config.yaml
n_layer: 22
d_model: 192
n_head: 3
n_kv_head: 3
head_dim: 64
d_mlp: 640
vocab_size: 2048
activation: "silu"
norm: "rmsnorm"
norm_place: "pre"
norm_eps: 1e-06
positions: "rope"
rope_base: 10000.0
rope_fraction: 0.5
qk_norm: true
attn_scale: 0.125
bias: "qkv"
tie_embeddings: false
parallel_block: false
extras: ["local attention windows", "normalized values", "a norm on each head", "value embeddings", "hashed n-gram embeddings", "an embedding shortcut", "capped logits"]
init: "uniform"
init_std_qkv: 0.0285
init_std_o: 0.0043
init_std_up: 0.0285
init_std_down: 0.00236
optimizer: "cautious_adamw"
lr: 0.00117
beta1: 0.9
beta2: 0.98
weight_decay: 0.083
lr_head: 0.00622
warmup_steps: 323
schedule: "wsd"
decay_fraction: 0.739
decay_shape: "linear"
final_lr_fraction: 0.0
batch_tokens: [32768, 65536, 131072]
seq_len: 256
doc_mask: true
train_tokens: 407100000
steps: 6502
dataset: "wikipedia_en"
Each number is 128 + 24 x the weight over its row's rms, rounded and kept within 0 to 255. Layers, rows and columns count from 0. Numbers have three digits each. The size before them is the row's rms in percent of the matrix's.

# down: layer 2 MLP down (transposed), 640x192, rms 0.0252, rows 377-393, columns 0-191
# up: layer 2 MLP up, 640x192, rms 0.033, rows 378-393, columns 0-191
down377 016:106094188122146120163147109131112130165123115104127087122163139114169141105161125128134128121113108127140143118178147157123120115133115148111113126127083093069134153147160123113154062153123112105124124117096125124123118176160128155118138160180128145087187150140133129107102136139151116125135191155113147162124108141129127144089078124154165109151139113124170106111135128159109104116144172178132100174157096114116124120112160092097126140124149138148106100087127141120126133171124108129168103128093125117163106110089100136116084128137138082149134150094140125116126139116129146129
up378 030:096125141122117108140136104169102074129117165111106134140094135130099088134147158114124122167129131091138128153117204153190146102091172127148118121153131115087124100115122151105105101130104127119109124145146094098107129130131151103100135134154135102137138107134122122118092139166108114156173124109140156128087166087112144104102144154096115137134082115166154148146149123091150123138107131142135128099130108143137110142143107160158115109146112158175133116111104097146176121106120137159132070163095153153160153127079102126130112120125112153153111091131140117127124184109163137085
down378 017:103166118167130117140140124142137157124118102125123112128164121177150107139163143155129112078103104126113173113133091112117144120125116125141121167155136138149128163097099102135096140211125157085126107150122141148170144113134104136138153143099141179165115128152143162169138106135167146097119118124106124131105092151158102149159102145117109143075119159137100147131094085118137131140132105128125123113152185140118115154136100090141131138135124097104092147136148122103195167133159096123098149142147136080097103125104118112110162156112082112118154112137097143143094127126108105140
up379 033:092140131139146133085107123138101106141158154111092174167117142108112121098103170115152120148153135148122104158120095126132115140171099133117158157134158152148142112174103150144085125125112071109093155135115131150103167097094130118105134133114117127135121194118094121121159057093152142106087127132086145102146160098106130127142147121121129156118133152162118116122130105147179132094116133139165086088155101128096130140137112154126138122119140139094144101114095106103146151088148130122136157125136140162115167117121153124188108118143120139138118122128101102150056150141145142106
down379 015:071112085155119114152157077106134143124126141125134099124141104126153110140165101144084134079116138115121129164204172154134145108104112127113080123155115094088121126114124121159167137171142147130163136132117111134155118163140087126162138152124147105095182110152136106110101164104156126124133152115162149113124125141165131135131111114160135128140105128144119157085124130097122122114118134169103102158153147110162105124135147123110072129092168140150075090125139156139136152144150080149113130192127140066131123135106130143100138144153129114149124154122133156139149135153133147122
up380 038:102124128123131143117148124120109126117106128121160125155075115134123118117088128077148160132130116074129124136130148111188149116116181103116131102131139115105105119137160163130169128137096171137132100133097159065108104142157131147131126115139119147109149097118100155140121183151091142157162100120127127096109122110175141118127140141099079171175148130143096097116115142150094078115123109111130143121111083119101114109133156157138152142151102151109159142125102078158162112133127149162117141168111132124134154121089111165175116109131169146140099078163131144110147101115112111110
down380 019:105129118146160102172157128109111142144133084140115121103153090182165124152112114174143145107131109145079131120132118155109109114125113116124126121131159098151106137116125093192100115128109088130104110109136106157189120122119116130117118167136113158179120102168138123136105119122114117098140110134116138120139129140141095132129116116136137117079080120147157144108125108162117129160101145118099101149159189133136093156144096119133110050115115090125138182132132156130129124128147127093121095089130120106159077168091084123110152144110108109140113164103139140162096141136129154141
up381 029:098118120153143105085075109120116120154157110137141127123149159088117142107111121155155101156129148176123083140155108108122096151145097163101129159103124117176140156147065104147070118120134122109107145129118097159099155114103143102158129106116100096097121141124150106113163059116145118094126152121148164118142142065094154094119135134139139113119086148126128104126125116147148171104140164183172135139124127139134166133118140144127109122127145109138145115110108141123136148069155157135110180112161134152067169116108145112133116129147140149115115151120117125106094126135133126139
down381 017:151153107123108130174174112125129124115133177135108143098149141114107118090158116091145151166107113116101147122075092137125123127142123121135150171134107108104122117145123139138182174126160127197129123096148131103155094083081169098116144119098131147128162161131113109106119160116171089139107106114153161133132099156172113161148129080121121137159136130148080154100130122106134114128090125134127078151082118107148133156156164140102151084126142172151102117109108111098120142137082108127149083144098122107152135108116147150125134109152134133139112098113142130129144160135123159107
up382 274:128159137142128104131135128145136147194111118124108114092122111123156140136080178141135166168127121149117081144139159122146138143131156129141145165147126129127121151150089146118121094106142136128154133151175173138170113116149124183165137112077137150121145148138138115132133124144086130132139111144129156188098150132148148159105114140115121122114100144085110132139131139102108129143166108131141118140153099095132111077131136144126102080118143157191100129157118093130110121075088146099154137172149144131152161069152142128142145140128095130133104109142130089152181099128095089128
down382 321:131107114107122191122132125115131094097156158151137111137131114147106114136147083109155089092082121100133158144152097167102127092097146155096067084108110113158150115089132129121119180110107113127112147120092104163119119136095135079115128155169131123103146109131112145145119155100166125093125133144125075067138095132100098107126182123173122141111147124167142120115096122160150146099106111130148130139129138131123136195121121107144154140119113090106147111121173160129156111133112103114121101106139121122124113170144103110139113134130158128134181146122130159112089125106158125118
up383 044:122154122106125116180164125158157166129141186154127145090147123158145108169141147175131136116100105157142140119159130130104148144094100129134107106120108092121133130122163096155170149092111139104157122099102136141135102153090088106135124144103142132138122142138153117130103150120168087122110133105154114155100125152127129136110114109187097156142100075151123147155120111104109091129133119092092120102169125155164093108130112131121085107152146123159127117109134143087096119162115152105100123122090115082138062152126153140100166125135112100110118113090128128160151169158101139138
down383 019:129125123139128093125107119087103111132150063122121120159126111128112145129116149120093125116070175100127117125112105107118081169153112134127150176146166115163138107116132155097128109119175134155081150138134109134148147075141165110130120097144125148127118110117158105125162094095128140140152122126087101130150129130089141134121143126111136097131130172104129144169122120102152166139133111174131129099090115107091170151123152123092153157104130116088126174148091138153121156121152120162157193121151134180090155134090125135125106123142108126086109141103115135079096143136158123138
up384 026:148143147132083124104122134148101125111124108139166114132135124099107177100115138128110094163159124135164116150140153193158095122116118159139096112097124119102121148103120108103107097144149120126134134122107100066151149142141149104136116140090121069125102132128122118127155113134145104102140122184158108104184143073095141080158090185141097135114167152081116111104121161152082121114114150153134145194111107119129161109153096120119127122098153129166120121088135160120137084117112119165123134129116130121125118109139140104123120103107136076099146146145123152102146124135121105125
down384 015:120084123124128100096094146085141139136172092092098130102097121099126125133133119108154181140121104126122094128139129092149128120141137134137128140110135141190123085126157154106153145102097101156096169147139109156124128133087128091151136110151099112126123100151171115111079116076115124104148114128134119148117139148173137092151120099129143131124118144148176142108170096103130121115131144142125125112095132114177172115116158176107159093112132157076149143123107119148097144126087131128137122108117167130103155155119139140088118085148074132196111108131110133116154137133153145153
up385 032:141150147121097105148112099151105113122112187140127181138125148141126100151086196140151136168120149154182177169121162134172116121088143149180129120121140092139124139108116142114130132116106117094124121131076151096135112137097124095130137126142159104139096098116126143147125132137129155128091116155108150130127146105101165099112138114141080130173068058107096149138120130120149162099140118154131139109151131148146103123107115200130104097129124146136157093083130121127132157143088120140116106101112133125108138151113132151111142111130090133133084094100145129104116146130144122122
down385 017:112124081140073102141169164129091108124152109140114132110178122168152124081140101148108163108101088096118154112090117120132138135121142115103122167132121125134099110088124079163157172156149078161089105153132101136157139105142124110105109109126122135146188101154167082146140137096143118143140103135180096137142101130134125130117133105116131115109098113159103145092114137154103109135130145105125084162084132086154135132151147069142139156104132106143166154151106140130150126119167126108116141149140145104126129141145127165132127125087160115148132140088108126137163103167140128131
up386 247:076092143106108109127125154116143132154162168126094083103099117145096156167130139125158089155116112102092110149113157104084119165154124119127150129145129135152095098102111111162149116141132116130119183100098146090115126145111095094112084140108119091116135127133077112113117132119128130150169148141123150106112119075178137163135160122142121104119133089117158135122128164130172167112118102115132179146136125144108100118171103094136162167097130116089152105128138146124154124115119129153115159145159105124165090129154143176121178169133129121108118156098152122125119111112105123148
down386 270:131102135142159123127158119107143158112108087115121125111098150148142152150169136127109132127156094109108140115129134163138103114151164127139124133137111178154153150152104109124132104161163093092106147122141175137107140127146155116111146091109152180184131136087100120133164160113121118120104137084088132145166146105117109120098127113156125124123120114167160131089125115130135126167124139141115093084141187148116154124115089118096120139110149107165118177095125107122092129169116129129116085120104149070122146144094154078150080094156101131120105105100129132134173145092116099128
up387 047:087083136151146127064124153098090065146117131123135121164084139097131129100119114092090123147163134093126089148123141119123129115157147115162113111121126159123120123134103131111119137142129129144124134140124134143109102083143181139147142125142074127061118125104104117133130105120122121148157140121113106108128130061145134116163137139054128131114126185163162097129143125154123137119139151159150082161108088138120168121164140135112142148134101143119111099141112132153142111114136106159146175152134140163118176075101132127166092121144136153112119149130106099092123114100148139119
down387 020:146146125141132140157131114112167193126156141121125162123145156141114109146136118161153151117138096151082156137133103131112142110133136116134093119083135104098137135152096097154111095087072148110158149086126147101117154175085056108139121145119162097167158139160105148090114132122148115087093164101130190098112133141159118124128112106173125136112141097124163129117137137157147122121099113128104117133168166121174119134102147139162103102118136122128114081150159105128104133109148117079123091125131118099138080118129150124130126128126119121163113139117151148174163146144112143116
up388 030:098096098173147117095135136143101089123158101142130117117080098124160109120133090086105115124123105125144151119138165135133106124097122124132150076150121143080127143121116123100094107152131140135112096137151107091149118125150168107130134125138089151092134106159128111151129140130101130139164121111144076140109145121171119142130121139077162086181139142142174089150164135137124165115129113157090088174106112129148122128147154112127104160129114126126093129156150126173138133155138100167142119148119128125148154107141134134089069167123151114102158140096113136091107080068127108124
down388 017:154142150119132138134131134129123138150137138125153133160133115151108161115146143128145125117139120115139113128094116096133165091147156090142096073092144108147141148138111117173138147105112143103148126125146140137078114141164066164148131146130137099163097142151105116089141130121121109102088163131112123083120178115171096123159113105129174142074137115121150140166132114141128153161139106078152139097124125155121149096135142144170120158126120130145091098114158118111155110089114147074104123146116137119165093133160177149182141132091122152189126129137144089133139161143088136103
up389 041:103104120132084123090083128113102103157140135125148125136121145128110131075108132132102151152134106094136117145172165159140108144128125132124109134127152159115148116116126131141068131123107113156116115146132095105086122139124125140113136142082120109103161146124107085116163142158137077107187143132149136096135155067126138083156138165099113166113131168166137105110120130135094111103102166150155120171142099135121175112152102134138140142123117108150165113087105076118113106092144133115149139145138140128142130110098160138169100141147191163103137125115101100128139175117139129085
down389 020:115159098139150120108163096127147171135124152113099155096144139127121114175169099121176117125120117144084108110121078110125131099140131137136117145130160128147112130142087117153093122120104129127137140152143129146202122141099103109149118102137128104134114102150139162087084099104121124102100112098109165129115134163150125113149147104150121114132129128137131173157156139143155166148144110119096093088113145092158103122092149163127120112117132150117078132122161123151126144125102110129093124113115137082109145137105098128077149162125072118156080118103166205151118129144132112165
up390 037:082130139118158116111127120135110130139128132136084183126133121150097089108082168113167137122145122162111153138145102087145132113154153059120167126142142132145113098160092171118142132093118091108105134129114150158116169148124112120116131136125141116128108145173112107105149107054131169131063118122099157096130155149126118137103147140164140152155116131170102141152111102105171127136140083124168119067129149116142094139089130168146161098133127149091162145154113079111124154106103143112117155121143133129095123156117141144125110140148144141126101113135096116126100158129146122119
down390 018:117114121146110135149128121133124116136168098151153089134181124112163106101154064164142154078144163096110141145138157157109124159120067155131112102146103098118131142130141130164134163182163099145130161131147109123128104126151151165145102122151139128127167151101118152149141106161123099135194156113186141132130075124103126134113129103154133128130097166103142145126114154116156131128124148150121123144124107142114143101146111111099098142120133131165088111165128165112150146134182113155124195159108098123136139148116117109122100136102127100106143191138140134154127114149145126106
up391 042:125142136135154163131144135154139150136113106111147141125116090126155121111103120121190130132144087183131120133148104103165111123135147108048108124131102112137142203142132108148182119139113185103120136117123127130166100177125089120161109134120118111116140111124117133080178129112140136143134126094145141141102130145148138101148091162200104148184122091116120135118118126157117094127150131141125148099113148136125102139112149141126092107116132116122143139114133129086166138102100145135097137150104098109134137181124167137112116093149113128178114130155153125088129083118086104141
down391 020:153138110129088092113107123103140105090116092147131103092165109132111154132113111121117149124145176113125148150105152162134104146097069139161110106125155080117147122125136162123090137109135070134093146106123111171101128086135135110141139124158101114131142087093129124138130116137151113150151188197116087158113120158139109121154093071118119166084102158128140167154107128101106151159141138129107147104107145143129140130169124128132108120095129132103134150150107100143107115121137168147115117079141093174142126155090168118147149137126129122130096171118123105131130162136153150122
up392 033:114115092179107107087142120090100132132137122129165156145111160117105089112085110148126114123135125155116097141150118119112095151130138107167115135100131192126158123119133155112124102115160131104145141118131090109153135153092185085126162111147128130080106108130080136150116093148130117106153144131113125103128090080123119136097171139094112095143109178125105136121134139110125167134115104148138076133117136094163138115106132153132185145116139128130122119122154123166129085114099103138155159143153122158117137074112139171111113145121168158090080139112117138103104135081116099126
down392 016:122153133091139112172161139097139133117112127092101104095134135112153140128085100152170149117129101141121131158144107130090068136137110152082137150136106095112161127128087121137143145134112110125131164139122131148146101129143088113120143126141145107121195123121124132136103102146141113120136134087167163121174111151160136140142136087144152101155178120105103103144124069175127097116094163144116118140119106153138131112132148102140086072101131113100131117144083103114140181119147133085139141136098123109119158119147146144109106074154121129180123088113139146121170129154119171114
up393 313:161137136112111146118107145127156085103127109085178116119120105131146142119116135130109139104095082109079139135122184112134104111150115113125122152117152150135065131138153135152109155073140127141103139139147138137145119165170118130150160124140100141094130098090135122117112123102157137084127134135107144132121096095149102151096148164161158105148164110136082097147144149073168129153119116126146131159135107152126113123152094097123169146167131124195080083124111136135139153069131127125139168126111070153114157141140147125140115119153118090160118085123147131161134144124130109134
down393 357:178163159121103123132132136164107113152113092104145126141093165117135156076145135114121126147151082108146129125188127151120112117169130146160139134112075131144111130124121141141111121088151115134121127110162143133147117161120093105173150117107082151121114137116123131146112103131111148163108146138079104115114060127105099181112105165162096092123093104132087126144164139102111106180117146135156149140183121158112180098118088109086127138128120121149164120145119131148123169117116139147130147149133071112143142149102110144129124151110148125129111101115166145131122107125099096156